config.toml
n_head = 5
vocab_size = 4096
positions = "rope"
bias = "qkv"
init = "uniform"
init_std_qkv = 0.0447
final_lr_fraction = 0.05
steps = 4881
Each number is 50 + 12 x the weight over its row's rms, rounded and kept within 0 to 99. Layers, rows and columns count from 0. The size before them is the row's rms in percent of the matrix's.

# layer 4 attention query, 160x160, rms 0.0449, rows 0-159, columns 40-79
054:71 63 55 41 41 66 35 63 42 71 54 48 60 49 52 36 53 42 43 62 64 50 57 54 52 63 43 52 76 39 50 51 50 62 50 47 59 67 53 67
058:44 75 54 57 52 67 32 71 46 22 60 59 47 35 51 52 36 58 68 50 53 29 55 65 74 43 69 41 32 53 81 59 52 63 43 43 62 43 54 43
069:39 43 43 50 23 32 42 38 39 66 42 46 58 55 78 76 46 54 40 58 59 41 41 69 35 31 30 54 43 60 54 31 42 35 69 39 34 50 49 50
074:41 17 45 40 57 52 37 59 47 68 55 50 61 57 46 56 48 63 51 59 54 37 60 49 42 73 32 32 55 58 54 54 53 44 50 57 47 51 66 47
073:59 69 42 50 49 39 70 37 66 40 60 57 43 50 55 35 58 23 58 40 57 52 37 52 54 34 60 51 49 42 38 39 50 71 27 45 59 47 48 53
115:61 52 50 85 46 42 55 55 46 39 55 56 58 57 64 28 43 50 71 43 53 46 40 68 54 52 32 62 40 39 34 56 57 54 45 58 50 57 58 39
108:41 45 47 74 41 42 35 49 48 28 47 65 56 64 56 43 56 54 44 42 48 45 42 48 58 55 39 53 64 24 39 62 43 39 21 56 65 62 68 64
119:48 43 63 71 48 74 52 48 62 44 36 40 28 50 56 66 42 48 52 59 49 52 53 40 35 40 40 29 45 43 57 50 45 67 54 50 39 57 55 56
051:49 53 60 49 41 64 47 56 49 46 51 27 32 48 33 57 30 33 57 44 53 31 40 62 43 57 73 36 42 29 70 50 60 45 50 45 51 45 48 23
044:59 52 55 56 48 46 56 58 30 61 62 32 71 42 78 72 54 78 36 54 61 49 49 49 52 19 53 55 40 56 36 34 65 37 60 18 50 60 49 48
076:32 34 54 48 55 31 35 62 41 62 58 54 60 43 50 50 50 54 65 73 67 36 54 30 55 56 54 46 43 57 55 77 49 40 38 58 56 46 59 63
062:54 46 59 37 61 66 46 54 29 41 41 65 50 52 37 35 42 51 49 48 45 36 49 21 71 62 60 43 43 53 53 76 51 49 38 59 53 45 55 58
118:64 44 46 82 24 41 53 52 61 64 47 43 45 45 51 60 45 56 50 52 35 69 74 62 46 63 37 62 66 42 43 49 65 47 57 58 28 62 47 46
117:43 34 51 62 35 35 45 40 65 51 58 46 53 43 35 29 28 53 44 65 64 52 53 65 63 66 64 60 44 28 26 51 48 41 32 47 72 65 58 63
114:54 55 40 57 41 58 50 49 61 70 43 65 42 42 37 74 50 50 22 49 50 55 58 61 52 41 59 45 63 59 43 33 66 51 58 54 40 41 34 38
104:54 46 60 47 36 55 43 50 43 69 46 63 61 61 49 41 39 71 53 44 47 41 30 55 57 40 46 57 66 56 43 41 44 47 75 76 54 59 59 41
116:37 49 43 65 53 41 31 47 74 53 54 56 42 43 68 58 55 54 51 55 54 47 50 65 69 30 49 45 63 54 36 21 48 52 63 37 76 73 53 48
111:51 50 75 70 60 59 53 43 74 30 63 62 41 51 50 28 38 35 51 39 57 53 69 34 44 59 55 48 59 52 62 51 40 52 45 75 38 40 40 23
114:52 46 40 39 43 40 47 32 48 23 55 46 37 40 41 48 48 38 63 47 40 51 45 45 32 64 72 45 67 64 40 69 56 59 59 43 65 29 45 52
106:61 69 63 44 44 65 60 48 49 52 43 47 65 76 49 64 62 46 70 31 48 49 53 47 46 50 60 43 42 70 73 48 53 60 77 57 62 33 43 33
108:51 49 50 51 52 39 61 57 48 53 41 64 26 38 58 65 41 62 35 48 61 39 41 66 62 55 53 56 49 45 39 42 48 40 65 42 45 37 41 23
123:59 41 26 58 50 52 21 37 54 51 47 51 52 60 55 42 43 61 43 51 56 41 46 65 57 58 73 49 40 49 49 75 49 41 50 35 54 37 39 62
120:16 41 45 52 68 35 57 60 50 43 41 51 41 36 64 50 34 59 50 54 49 75 36 46 74 53 46 36 44 53 39 53 47 41 24 45 54 44 36 51
113:69 30 61 64 49 46 57 43 51 39 41 60 36 57 43 64 50 49 60 68 55 45 30 57 59 44 58 35 56 47 62 57 39 55 37 53 41 19 24 56
110:33 64 44 70 83 43 43 54 63 58 60 50 61 67 60 55 39 39 62 83 39 53 52 42 55 61 53 61 78 40 40 37 36 59 62 45 57 45 44 49
114:51 61 54 63 61 35 39 41 31 34 40 50 67 16 31 43 42 48 58 66 35 49 48 55 36 63 48 39 55 58 71 55 49 68 75 65 27 52 52 48
116:56 47 31 80 50 56 71 44 36 46 59 44 51 43 58 43 58 43 47 46 54 54 52 47 66 36 56 47 60 43 49 31 56 59 51 44 42 33 47 42
113:46 49 39 59 56 35 68 52 46 47 47 42 43 47 11 31 55 50 50 52 48 48 45 39 36 37 50 40 57 55 66 44 38 64 66 15 44 68 61 42
117:33 45 57 46 64 49 35 59 66 55 55 65 46 71 63 60 41 57 61 59 54 44 43 50 47 70 53 68 63 55 32 44 34 26 66 44 36 50 35 44
118:27 63 45 42 34 61 64 50 52 39 43 55 49 56 56 50 43 59 45 62 39 47 75 59 45 43 49 49 51 31 51 55 38 58 55 45 41 43 46 44
103:30 49 46 51 70 49 32 42 50 19 46 49 55 41 70 81 41 47 48 31 49 40 62 49 53 87 61 45 45 39 62 36 60 52 57 44 72 64 68 38
118:45 55 59 66 46 53 54 73 50 51 49 43 54 36 59 57 55 41 58 65 48 49 21 42 46 41 45 13 38 59 48 45 38 49 41 46 70 34 81 47
052:51 41 47 64 46 42 52 65 43 43 59 31 42 53 58 50 52 40 41 38 60 55 57 67 28 55 35 72 73 58 56 36 50 47 33 62 17 74 69 49
056:45 51 45 64 55 52 50 54 47 69 62 63 42 60 26 59 32 48 28 96 57 33 41 32 57 38 59 64 48 40 30 57 40 58 57 47 76 46 32 58
091:63 62 64 53 60 67 55 63 42 43 39 49 46 42 44 37 43 58 62 36 60 63 55 68 23 56 70 06 47 63 54 59 71 57 46 55 56 42 55 51
085:57 25 40 67 25 61 42 41 42 67 47 35 32 54 54 81 34 58 40 57 36 61 63 53 62 59 39 71 53 44 40 43 45 30 72 55 54 54 63 44
100:35 56 55 17 83 37 66 49 58 31 57 71 58 49 51 15 59 31 68 52 71 43 36 49 52 38 66 19 49 50 54 58 46 70 19 31 63 36 41 64
095:61 46 45 58 62 51 48 64 49 37 56 73 51 43 64 35 53 48 73 49 54 43 43 59 55 49 41 50 46 39 40 56 45 61 58 41 45 45 71 43
079:48 45 45 79 30 57 44 38 32 30 51 49 57 67 55 57 55 49 40 50 45 52 45 37 55 50 47 63 63 42 36 64 37 39 31 57 60 54 60 61
084:32 47 59 64 47 82 47 56 48 32 47 30 43 43 44 62 38 51 61 47 42 52 51 46 39 55 41 30 57 42 52 52 47 68 60 53 41 40 57 50
060:36 34 48 64 36 65 37 38 38 57 60 49 29 42 61 72 45 47 30 71 31 65 51 35 58 54 40 71 51 50 44 57 41 63 39 67 48 36 57 56
051:63 43 66 38 74 72 68 68 25 34 47 62 59 43 58 33 42 55 57 70 53 42 43 73 28 48 48 40 42 58 68 62 53 53 39 54 65 33 56 33
070:64 50 47 72 26 70 45 41 46 45 38 34 43 58 39 54 32 64 48 33 32 78 46 47 66 76 50 65 27 46 59 58 57 38 70 41 44 64 47 32
077:53 28 27 69 20 36 45 36 60 46 43 39 42 55 49 73 52 53 49 46 38 50 45 50 62 52 49 70 48 48 47 21 49 48 60 59 51 58 64 39
083:50 42 46 59 48 41 59 74 61 63 52 50 57 51 53 43 51 61 58 45 54 59 60 47 35 58 45 47 70 39 41 60 61 58 46 68 34 51 35 69
080:42 44 58 60 50 45 47 38 66 42 54 45 50 47 36 38 12 63 55 57 60 48 53 65 56 66 51 62 34 41 36 54 41 50 45 41 58 57 57 53
074:54 61 48 60 43 67 60 45 62 75 45 73 39 50 50 75 52 50 35 43 46 59 56 50 42 51 51 52 63 61 43 39 63 61 53 59 51 44 52 37
078:58 56 48 37 47 47 48 47 61 50 51 62 50 67 45 32 45 57 65 48 55 46 26 58 66 41 43 51 58 57 42 32 36 57 72 64 54 69 67 36
079:30 59 46 75 52 34 50 56 55 62 61 47 49 50 61 60 50 72 52 57 52 41 46 72 63 38 51 45 51 57 53 21 45 60 66 35 73 54 34 53
083:59 59 65 68 51 61 61 31 63 28 69 45 48 48 36 43 43 32 53 32 58 53 69 47 41 49 46 47 57 62 64 47 53 50 52 58 50 45 47 20
087:56 63 36 60 54 39 59 35 54 30 52 51 42 38 33 50 45 33 53 50 41 49 47 59 41 58 88 36 62 58 45 61 45 61 68 44 72 14 41 52
106:54 60 62 68 41 66 60 44 27 51 45 51 57 68 43 64 48 46 62 31 41 45 60 66 53 48 51 47 31 78 59 55 60 61 67 56 53 29 40 38
083:44 44 48 55 41 52 52 59 33 55 37 64 39 41 67 69 38 64 38 48 50 37 54 70 58 59 49 60 48 58 40 62 52 42 74 48 36 30 46 36
085:63 54 40 69 57 51 38 44 45 55 61 52 56 60 64 43 48 68 37 56 56 35 46 58 45 57 75 56 40 54 50 74 50 52 56 61 59 26 45 58
081:20 32 41 44 73 38 60 56 66 45 38 50 44 34 71 61 35 72 60 44 55 74 41 49 67 42 45 39 43 66 43 55 48 45 35 48 48 46 41 53
076:55 32 57 54 45 47 54 47 68 36 38 71 40 64 53 60 55 51 54 81 56 30 22 53 56 64 52 34 46 46 51 52 29 55 34 77 46 13 27 58
090:41 54 52 63 82 41 44 64 83 65 53 62 43 60 60 44 49 46 61 79 45 54 52 39 49 53 51 59 64 39 49 42 41 61 69 48 49 52 44 50
095:47 54 56 77 47 57 53 38 23 31 43 43 61 43 27 56 34 39 45 48 34 47 53 54 45 46 47 53 53 62 67 57 54 65 74 75 35 40 52 35
093:56 49 41 83 38 64 72 19 25 46 54 45 60 50 39 50 51 39 42 32 51 53 54 61 65 43 64 34 52 55 50 32 58 46 49 46 47 42 55 42
078:49 33 42 66 54 41 63 44 47 52 52 40 41 51 18 45 49 53 40 49 48 44 45 29 32 41 54 35 44 43 52 35 48 76 54 26 42 70 56 51
081:43 45 55 62 43 44 16 50 53 70 60 65 40 61 46 66 42 46 55 55 59 52 46 51 50 64 41 65 74 50 34 63 36 39 71 38 38 41 31 33
080:33 55 51 34 36 59 50 43 49 35 51 51 40 52 46 41 50 72 56 59 40 48 76 54 42 49 54 48 51 37 54 57 38 59 52 42 41 38 46 52
079:30 47 43 52 53 47 30 51 74 41 50 45 50 37 66 80 61 31 48 24 59 36 58 44 54 79 52 41 48 37 60 27 51 39 45 39 58 58 82 38
079:34 49 52 58 52 45 54 65 59 44 61 55 38 47 60 57 56 46 55 74 50 48 19 44 49 39 49 17 49 52 40 45 32 57 35 40 63 24 68 42
095:41 55 61 50 43 41 55 48 43 45 40 64 53 62 49 61 29 56 43 32 49 24 47 51 55 25 72 59 35 54 52 58 62 73 63 37 59 24 41 42
132:39 43 34 27 60 35 56 46 61 49 49 47 61 42 59 37 72 44 39 31 59 78 60 41 38 53 31 52 69 39 33 46 42 41 36 55 28 63 45 52
098:61 56 59 72 48 65 52 34 41 40 44 62 37 54 36 51 30 53 58 59 42 61 44 74 67 53 69 36 31 65 55 49 55 52 46 36 64 25 45 43
114:39 19 38 45 37 60 51 42 71 51 51 40 39 50 56 62 56 55 62 32 39 68 61 52 58 55 24 71 60 38 50 39 48 40 59 43 50 50 51 33
107:47 77 55 26 64 41 55 49 34 44 50 66 58 35 46 32 56 42 52 54 73 32 34 43 55 44 76 19 46 67 57 63 47 64 29 42 65 37 45 52
107:53 57 48 62 50 48 46 51 55 34 55 67 59 62 67 45 61 61 73 42 52 46 47 66 54 50 28 57 47 38 44 60 54 56 36 55 33 43 55 40
109:36 51 36 74 36 44 42 56 49 30 49 65 60 68 63 54 56 54 52 54 48 42 39 46 62 56 44 62 69 27 31 60 41 49 36 62 67 53 66 71
114:40 46 60 62 49 71 52 46 69 34 41 42 41 49 58 68 48 42 57 53 43 52 49 45 40 49 39 44 43 50 56 61 45 72 61 40 37 60 50 57
120:33 32 37 28 61 30 44 51 65 49 51 50 72 51 52 36 61 56 46 21 68 65 69 29 62 48 36 57 68 35 49 59 56 52 34 45 39 62 60 58
056:43 71 53 56 60 75 63 42 59 30 51 45 27 55 42 47 33 43 53 72 49 33 47 68 52 65 41 40 47 38 41 29 43 51 52 55 54 48 48 49
083:36 19 24 49 49 34 44 51 75 54 50 48 44 50 62 61 61 49 49 19 58 66 49 47 51 39 28 53 51 47 46 49 41 50 53 35 38 57 49 53
092:46 30 32 48 28 47 42 46 62 51 55 54 58 69 71 64 68 52 62 48 44 45 50 43 37 49 23 72 54 37 36 34 56 44 41 66 28 70 62 53
091:65 48 52 73 46 51 61 50 55 63 50 40 49 41 44 52 33 58 49 58 41 60 66 50 52 63 53 36 64 57 60 53 57 64 56 49 53 37 39 55
114:45 49 60 48 40 54 61 38 70 48 42 39 65 48 41 17 30 49 42 57 60 54 50 59 60 68 61 68 50 36 36 40 46 49 36 38 58 84 49 47
114:49 65 44 55 47 57 42 33 68 71 52 62 55 38 48 72 48 49 29 46 46 43 58 53 49 49 60 47 68 63 46 37 61 55 51 63 50 56 33 34
119:47 50 61 60 34 53 48 44 59 60 42 59 56 68 38 42 42 64 56 39 54 53 30 65 53 51 44 59 56 53 43 40 48 61 74 69 58 67 61 47
112:42 53 52 60 37 49 31 55 60 58 48 56 46 47 64 65 53 60 50 51 64 40 48 66 63 33 41 46 48 45 53 26 45 50 62 39 74 76 47 57
106:47 44 73 68 65 60 55 42 67 27 63 58 40 54 50 40 38 34 61 37 56 53 76 51 48 53 53 42 45 41 59 73 46 58 54 65 44 40 35 21
106:61 55 48 38 60 38 61 30 51 16 57 42 48 45 29 51 37 37 54 46 53 60 43 53 29 52 60 48 65 59 51 62 56 51 59 48 61 35 41 57
103:54 68 55 54 51 56 61 52 54 45 51 43 62 81 49 54 51 45 77 07 44 47 51 64 52 45 55 47 30 68 59 42 53 54 68 53 69 38 47 47
115:48 41 59 45 61 37 66 52 46 59 39 62 35 29 60 57 37 66 32 51 59 43 44 47 57 65 53 44 61 59 44 49 49 55 80 47 49 23 33 18
114:58 44 22 55 61 59 27 27 54 52 44 38 58 60 74 36 34 58 30 42 54 45 46 52 46 62 64 53 52 60 53 67 35 44 53 40 51 44 36 57
116:18 42 48 44 72 40 52 47 62 48 43 48 50 42 73 58 34 68 63 52 48 72 37 50 70 39 40 37 44 58 34 59 50 41 39 51 46 36 27 46
120:53 32 54 56 46 56 53 52 46 63 42 67 38 64 52 57 56 57 58 71 59 33 35 42 60 50 59 30 62 47 59 62 37 60 45 59 39 15 20 57
110:44 60 52 73 86 48 52 55 54 74 60 42 62 60 56 41 44 39 47 95 39 47 55 37 45 50 49 56 71 40 36 36 45 55 59 53 47 43 46 64
113:39 55 55 69 71 39 57 41 29 30 47 43 58 16 39 49 36 46 48 61 40 41 31 43 46 58 46 37 61 61 74 46 59 58 68 53 41 50 43 41
122:57 43 33 78 40 66 65 48 37 67 44 52 53 47 63 57 55 36 45 35 57 55 59 58 65 38 57 46 48 45 57 29 65 51 52 39 40 32 52 54
118:48 53 38 59 53 34 60 57 38 60 63 55 55 42 13 47 48 53 34 54 53 50 39 42 30 35 55 42 52 63 69 41 43 68 67 17 49 69 50 50
116:39 41 61 48 45 53 22 48 57 44 52 73 48 73 51 67 48 67 64 65 48 59 53 57 61 71 57 51 62 41 30 62 41 40 65 44 28 40 35 45
111:33 55 44 34 42 67 66 44 55 27 49 61 43 53 64 45 45 63 56 62 40 46 69 53 49 46 42 49 58 38 54 71 25 50 42 35 48 44 44 39
113:28 47 47 52 56 49 28 40 62 41 45 45 53 39 72 87 49 49 36 33 49 46 69 58 56 76 73 46 45 35 57 27 59 60 64 39 65 48 75 34
114:46 56 50 60 43 40 51 59 55 51 41 50 61 40 71 51 62 48 52 63 53 45 33 44 42 42 41 12 41 52 54 39 49 51 39 56 59 24 74 47
034:29 59 48 52 61 53 42 63 48 35 78 30 43 51 49 34 49 31 48 60 43 42 31 63 43 57 53 46 56 43 49 48 60 33 64 31 36 27 50 59
048:46 60 34 52 55 55 51 38 46 60 63 62 40 50 33 60 44 18 40 60 35 37 19 39 53 53 34 62 58 64 37 51 34 53 56 34 71 55 22 65
055:60 54 63 35 45 48 54 68 25 56 51 41 45 43 42 43 50 62 46 50 52 62 60 72 31 45 64 22 61 45 61 48 55 50 54 49 70 28 78 32
073:67 46 49 91 50 49 51 60 49 69 49 39 41 72 74 50 32 50 44 59 32 66 46 60 39 57 29 72 45 43 41 43 45 36 63 56 54 80 37 29
051:37 60 48 12 47 53 65 54 49 34 45 53 54 36 35 36 75 41 53 33 65 34 58 41 53 50 56 31 53 50 60 50 55 64 36 45 37 36 56 64
139:66 54 54 65 43 58 46 64 45 40 46 63 65 54 68 37 49 59 70 52 51 43 46 68 51 57 30 54 48 45 46 53 49 58 52 39 29 46 54 39
139:39 50 43 79 33 44 40 46 52 33 50 66 52 66 55 45 59 51 51 45 49 50 34 49 46 50 41 54 62 36 44 64 40 50 24 58 64 54 60 69
151:39 52 70 55 49 70 50 49 66 37 40 32 34 45 53 60 47 48 56 47 47 50 48 37 39 46 42 36 46 44 56 51 45 67 60 53 37 56 59 65
043:37 53 58 75 53 55 48 26 64 48 60 61 50 34 62 61 46 36 35 71 34 31 43 34 52 51 38 41 42 67 44 41 30 58 42 54 59 52 46 62
047:47 33 61 28 40 54 46 48 31 63 47 45 32 51 59 48 39 66 56 50 53 49 68 70 24 43 52 38 50 57 68 60 39 49 31 59 62 49 84 42
058:61 47 50 69 44 47 58 58 53 62 49 34 41 68 70 64 41 53 46 50 41 73 44 65 46 60 35 72 31 44 56 48 47 32 64 46 52 86 39 31
052:37 51 44 37 48 41 51 40 44 39 47 65 53 56 47 63 56 54 51 48 52 50 45 50 67 40 49 47 12 54 49 56 30 40 48 51 43 53 61 40
098:61 33 52 69 34 43 56 59 65 62 51 36 47 43 47 50 51 58 44 44 49 65 68 44 34 66 43 61 81 45 40 49 70 58 54 60 40 67 49 59
131:46 40 60 44 34 44 52 30 79 38 39 44 56 49 41 31 35 52 37 66 60 51 54 63 55 75 59 60 50 29 29 38 45 45 40 36 61 76 63 59
150:48 62 42 52 43 56 49 42 69 68 57 72 48 37 36 74 56 51 29 43 59 57 60 57 50 47 56 44 69 60 42 29 62 53 61 49 45 33 35 35
130:51 51 57 60 33 53 54 51 43 49 35 51 55 72 49 40 37 70 63 46 42 54 31 70 61 46 35 40 56 57 49 39 47 58 65 60 45 68 56 31
145:45 57 45 55 48 42 31 50 68 54 53 63 46 42 69 56 54 51 52 62 64 44 49 61 64 24 52 45 61 54 45 20 50 55 59 42 71 67 52 52
135:55 51 67 69 60 49 44 39 64 29 70 51 46 48 39 36 43 32 56 41 51 53 64 43 38 57 53 42 57 47 64 60 49 57 49 68 31 47 45 13
140:59 37 39 42 47 44 58 36 58 26 47 49 36 34 35 44 44 33 54 52 43 46 45 37 40 63 76 39 67 58 51 67 55 54 58 34 57 27 46 52
131:53 62 51 54 57 59 65 50 43 56 49 58 50 71 53 62 67 34 78 34 55 31 56 32 55 37 55 40 34 64 61 50 59 60 61 44 81 38 49 42
139:49 48 46 40 48 39 59 46 54 70 46 66 32 30 58 60 42 64 31 46 67 33 45 55 69 61 48 59 57 47 33 46 46 41 70 35 45 36 37 27
148:55 46 28 44 57 52 23 42 56 47 59 50 63 56 67 38 45 60 33 43 63 39 38 62 49 58 73 43 49 54 50 71 42 45 43 34 55 41 40 63
138:23 47 40 40 76 30 53 64 62 45 46 55 48 37 67 61 36 65 52 58 52 71 42 42 73 50 50 41 47 60 36 52 44 46 40 53 44 42 27 53
130:58 36 58 59 41 49 53 50 51 52 38 60 44 56 46 64 46 56 56 75 51 39 36 46 57 56 59 36 60 48 58 62 33 45 49 65 42 08 25 63
140:41 57 47 80 89 40 52 57 61 55 55 53 50 63 56 49 48 43 61 80 42 52 64 41 54 53 51 52 69 40 47 38 44 58 63 52 57 45 39 54
131:42 54 48 65 65 36 47 50 35 24 53 46 58 19 26 42 46 45 66 56 45 53 48 43 41 60 53 31 53 54 73 59 56 73 59 64 32 53 53 48
143:61 52 45 66 51 61 68 49 30 54 54 56 49 53 54 45 56 41 50 43 60 55 51 58 66 33 59 44 49 44 63 25 59 54 46 43 44 28 50 44
140:51 46 38 66 46 30 68 56 38 53 52 40 43 49 14 36 51 55 44 51 51 52 41 41 30 41 62 45 52 56 63 46 43 63 67 17 40 76 55 36
150:37 39 66 53 48 46 39 47 59 57 58 71 41 68 56 60 46 51 61 61 49 53 49 56 50 64 46 60 68 41 25 50 34 38 54 41 32 54 33 45
132:26 61 37 37 37 60 55 50 46 36 54 54 46 55 58 47 45 62 55 70 49 42 70 59 49 46 48 46 52 37 51 61 35 51 58 41 49 43 48 56
131:34 51 53 57 55 51 30 45 65 38 42 37 64 46 74 86 37 47 42 31 41 43 73 55 46 88 60 60 49 39 70 33 62 40 67 46 57 59 63 41
145:42 56 58 63 48 50 61 68 57 46 47 51 46 43 67 54 62 46 57 66 53 44 25 46 40 41 37 17 44 58 52 41 32 51 52 51 65 26 73 38
084:33 46 54 62 45 43 61 36 44 60 39 50 42 53 28 64 43 57 53 59 43 43 42 33 56 41 68 64 39 76 51 47 54 38 41 60 78 58 43 45
110:54 53 50 44 61 42 39 59 61 45 67 58 52 35 58 35 40 31 54 45 63 47 70 48 54 70 35 53 51 33 34 50 65 67 47 53 55 36 41 55
086:37 53 51 50 51 47 59 50 35 58 70 48 41 51 39 71 36 47 27 61 63 35 32 41 37 36 45 62 46 61 49 65 38 45 36 57 49 66 55 32
084:73 30 56 57 39 68 46 50 22 56 41 52 60 47 36 73 47 52 60 47 45 51 65 47 52 64 50 43 48 51 57 39 59 45 71 57 61 45 62 34
088:34 74 49 42 63 41 61 45 73 41 58 53 40 43 75 09 54 48 50 43 59 36 45 46 32 41 52 45 52 44 39 43 40 57 23 39 51 60 32 68
086:47 45 57 54 59 53 55 65 60 47 58 59 28 34 63 43 49 41 65 41 64 44 42 49 48 48 15 44 49 27 38 48 72 43 17 65 44 71 56 56
072:45 56 44 61 48 34 42 48 62 41 46 47 71 29 46 30 56 67 60 50 49 69 53 46 42 50 51 56 65 49 52 71 48 54 50 40 72 89 75 57
072:56 47 54 77 43 38 33 66 46 60 49 28 64 45 53 64 49 51 51 56 57 43 44 37 38 53 63 63 44 53 58 59 49 48 59 46 51 53 52 67
095:53 62 34 26 60 37 49 27 69 33 53 46 37 43 46 37 47 50 60 26 35 49 62 67 75 49 40 49 50 32 27 50 50 59 35 54 42 34 68 58
073:50 54 59 30 19 54 22 48 50 50 55 51 48 55 50 38 71 26 36 73 55 48 50 37 28 49 68 30 58 51 41 31 38 41 53 47 34 40 56 40
089:62 41 46 56 44 48 40 62 30 47 50 45 52 34 45 67 57 52 47 35 46 58 55 46 47 52 49 53 40 42 57 57 52 56 72 43 50 64 45 55
064:56 19 51 31 52 43 61 23 69 54 42 77 44 77 44 64 68 49 71 52 39 59 35 51 94 55 50 68 37 67 50 55 57 60 53 49 56 24 58 54
083:46 70 59 68 45 57 49 49 35 55 54 23 68 38 52 35 38 57 31 44 52 63 47 62 21 46 46 40 63 52 62 44 46 50 60 56 38 52 47 48
084:46 45 54 56 40 25 15 62 70 43 55 33 32 25 44 36 33 71 58 37 56 63 52 70 51 48 34 72 55 41 53 57 55 57 45 45 53 80 67 64
079:62 45 59 45 65 61 63 50 51 50 76 44 69 21 42 78 47 48 25 39 41 55 59 49 42 52 47 35 54 33 46 60 42 58 49 55 43 59 33 32
080:57 53 51 33 49 56 72 45 78 44 38 50 44 61 46 49 44 73 61 38 42 44 41 62 58 41 36 40 63 47 75 35 50 57 78 38 40 62 55 62
096:53 38 29 74 32 42 47 35 53 52 56 36 54 55 57 61 57 42 55 40 34 57 31 60 55 35 55 48 58 28 50 45 55 50 40 56 47 70 43 41
077:42 54 75 53 49 60 40 67 44 44 38 87 68 42 50 59 38 13 58 37 66 45 75 29 37 54 47 55 57 46 67 47 58 26 59 60 38 35 48 38
074:53 27 34 74 29 50 43 49 73 49 69 45 38 59 48 58 47 56 51 47 54 58 31 47 54 46 59 51 50 63 60 63 72 51 58 40 44 61 68 46
084:38 64 60 51 64 55 51 23 43 46 51 40 44 77 58 55 40 42 55 31 43 20 51 74 41 40 56 49 46 54 62 55 53 43 87 49 67 31 55 56
082:36 46 57 70 63 29 41 50 40 58 65 46 35 54 54 61 61 68 39 59 57 56 37 46 52 47 68 62 52 30 38 68 54 67 47 59 58 76 49 49
070:49 53 44 52 61 31 50 34 62 64 57 44 57 49 51 47 54 49 38 54 52 66 47 42 60 35 58 56 75 62 51 54 23 59 48 53 61 49 27 51
091:41 27 46 47 63 32 61 54 63 59 54 33 48 23 63 72 36 39 74 56 30 74 46 56 37 50 49 73 56 48 45 61 57 57 09 44 53 66 52 53
078:39 27 38 57 51 42 39 58 49 62 55 38 48 45 42 45 59 41 44 43 54 35 47 52 56 41 50 37 46 44 55 44 22 52 38 49 45 53 39 44
073:52 43 39 68 69 65 36 49 64 51 44 57 51 52 45 46 41 38 46 86 40 33 46 34 77 50 52 39 52 46 58 52 23 39 74 39 65 27 38 57
069:52 47 49 51 52 26 48 26 55 41 30 40 43 45 32 48 55 32 43 53 51 50 46 40 60 50 63 47 51 65 45 33 48 56 56 53 50 25 52 56
073:54 35 37 79 26 45 62 40 44 52 52 27 47 45 49 62 64 57 44 45 50 54 64 44 61 47 57 66 40 53 51 45 68 52 54 45 36 65 38 56
067:57 66 37 64 70 31 50 53 14 71 35 65 56 60 41 44 55 40 37 45 40 64 40 32 50 36 47 53 40 47 54 60 33 73 40 31 43 48 59 57
077:53 68 65 42 69 52 27 40 67 67 48 72 41 84 38 47 38 58 49 44 58 58 45 68 56 37 58 44 50 58 58 36 58 37 73 48 65 29 59 60
074:41 55 48 31 35 66 68 48 40 50 55 59 46 58 75 52 53 69 48 50 42 42 67 65 54 55 59 55 39 52 73 69 41 41 60 48 41 47 52 38
099:37 38 54 59 55 49 48 47 52 39 39 45 45 34 65 58 47 53 55 30 46 43 58 54 62 52 50 54 52 43 55 34 53 48 31 47 73 72 73 37
068:52 48 66 52 33 47 51 67 22 52 47 68 64 41 34 44 60 42 79 63 53 47 32 49 34 42 32 41 21 60 43 53 48 39 72 64 71 39 71 46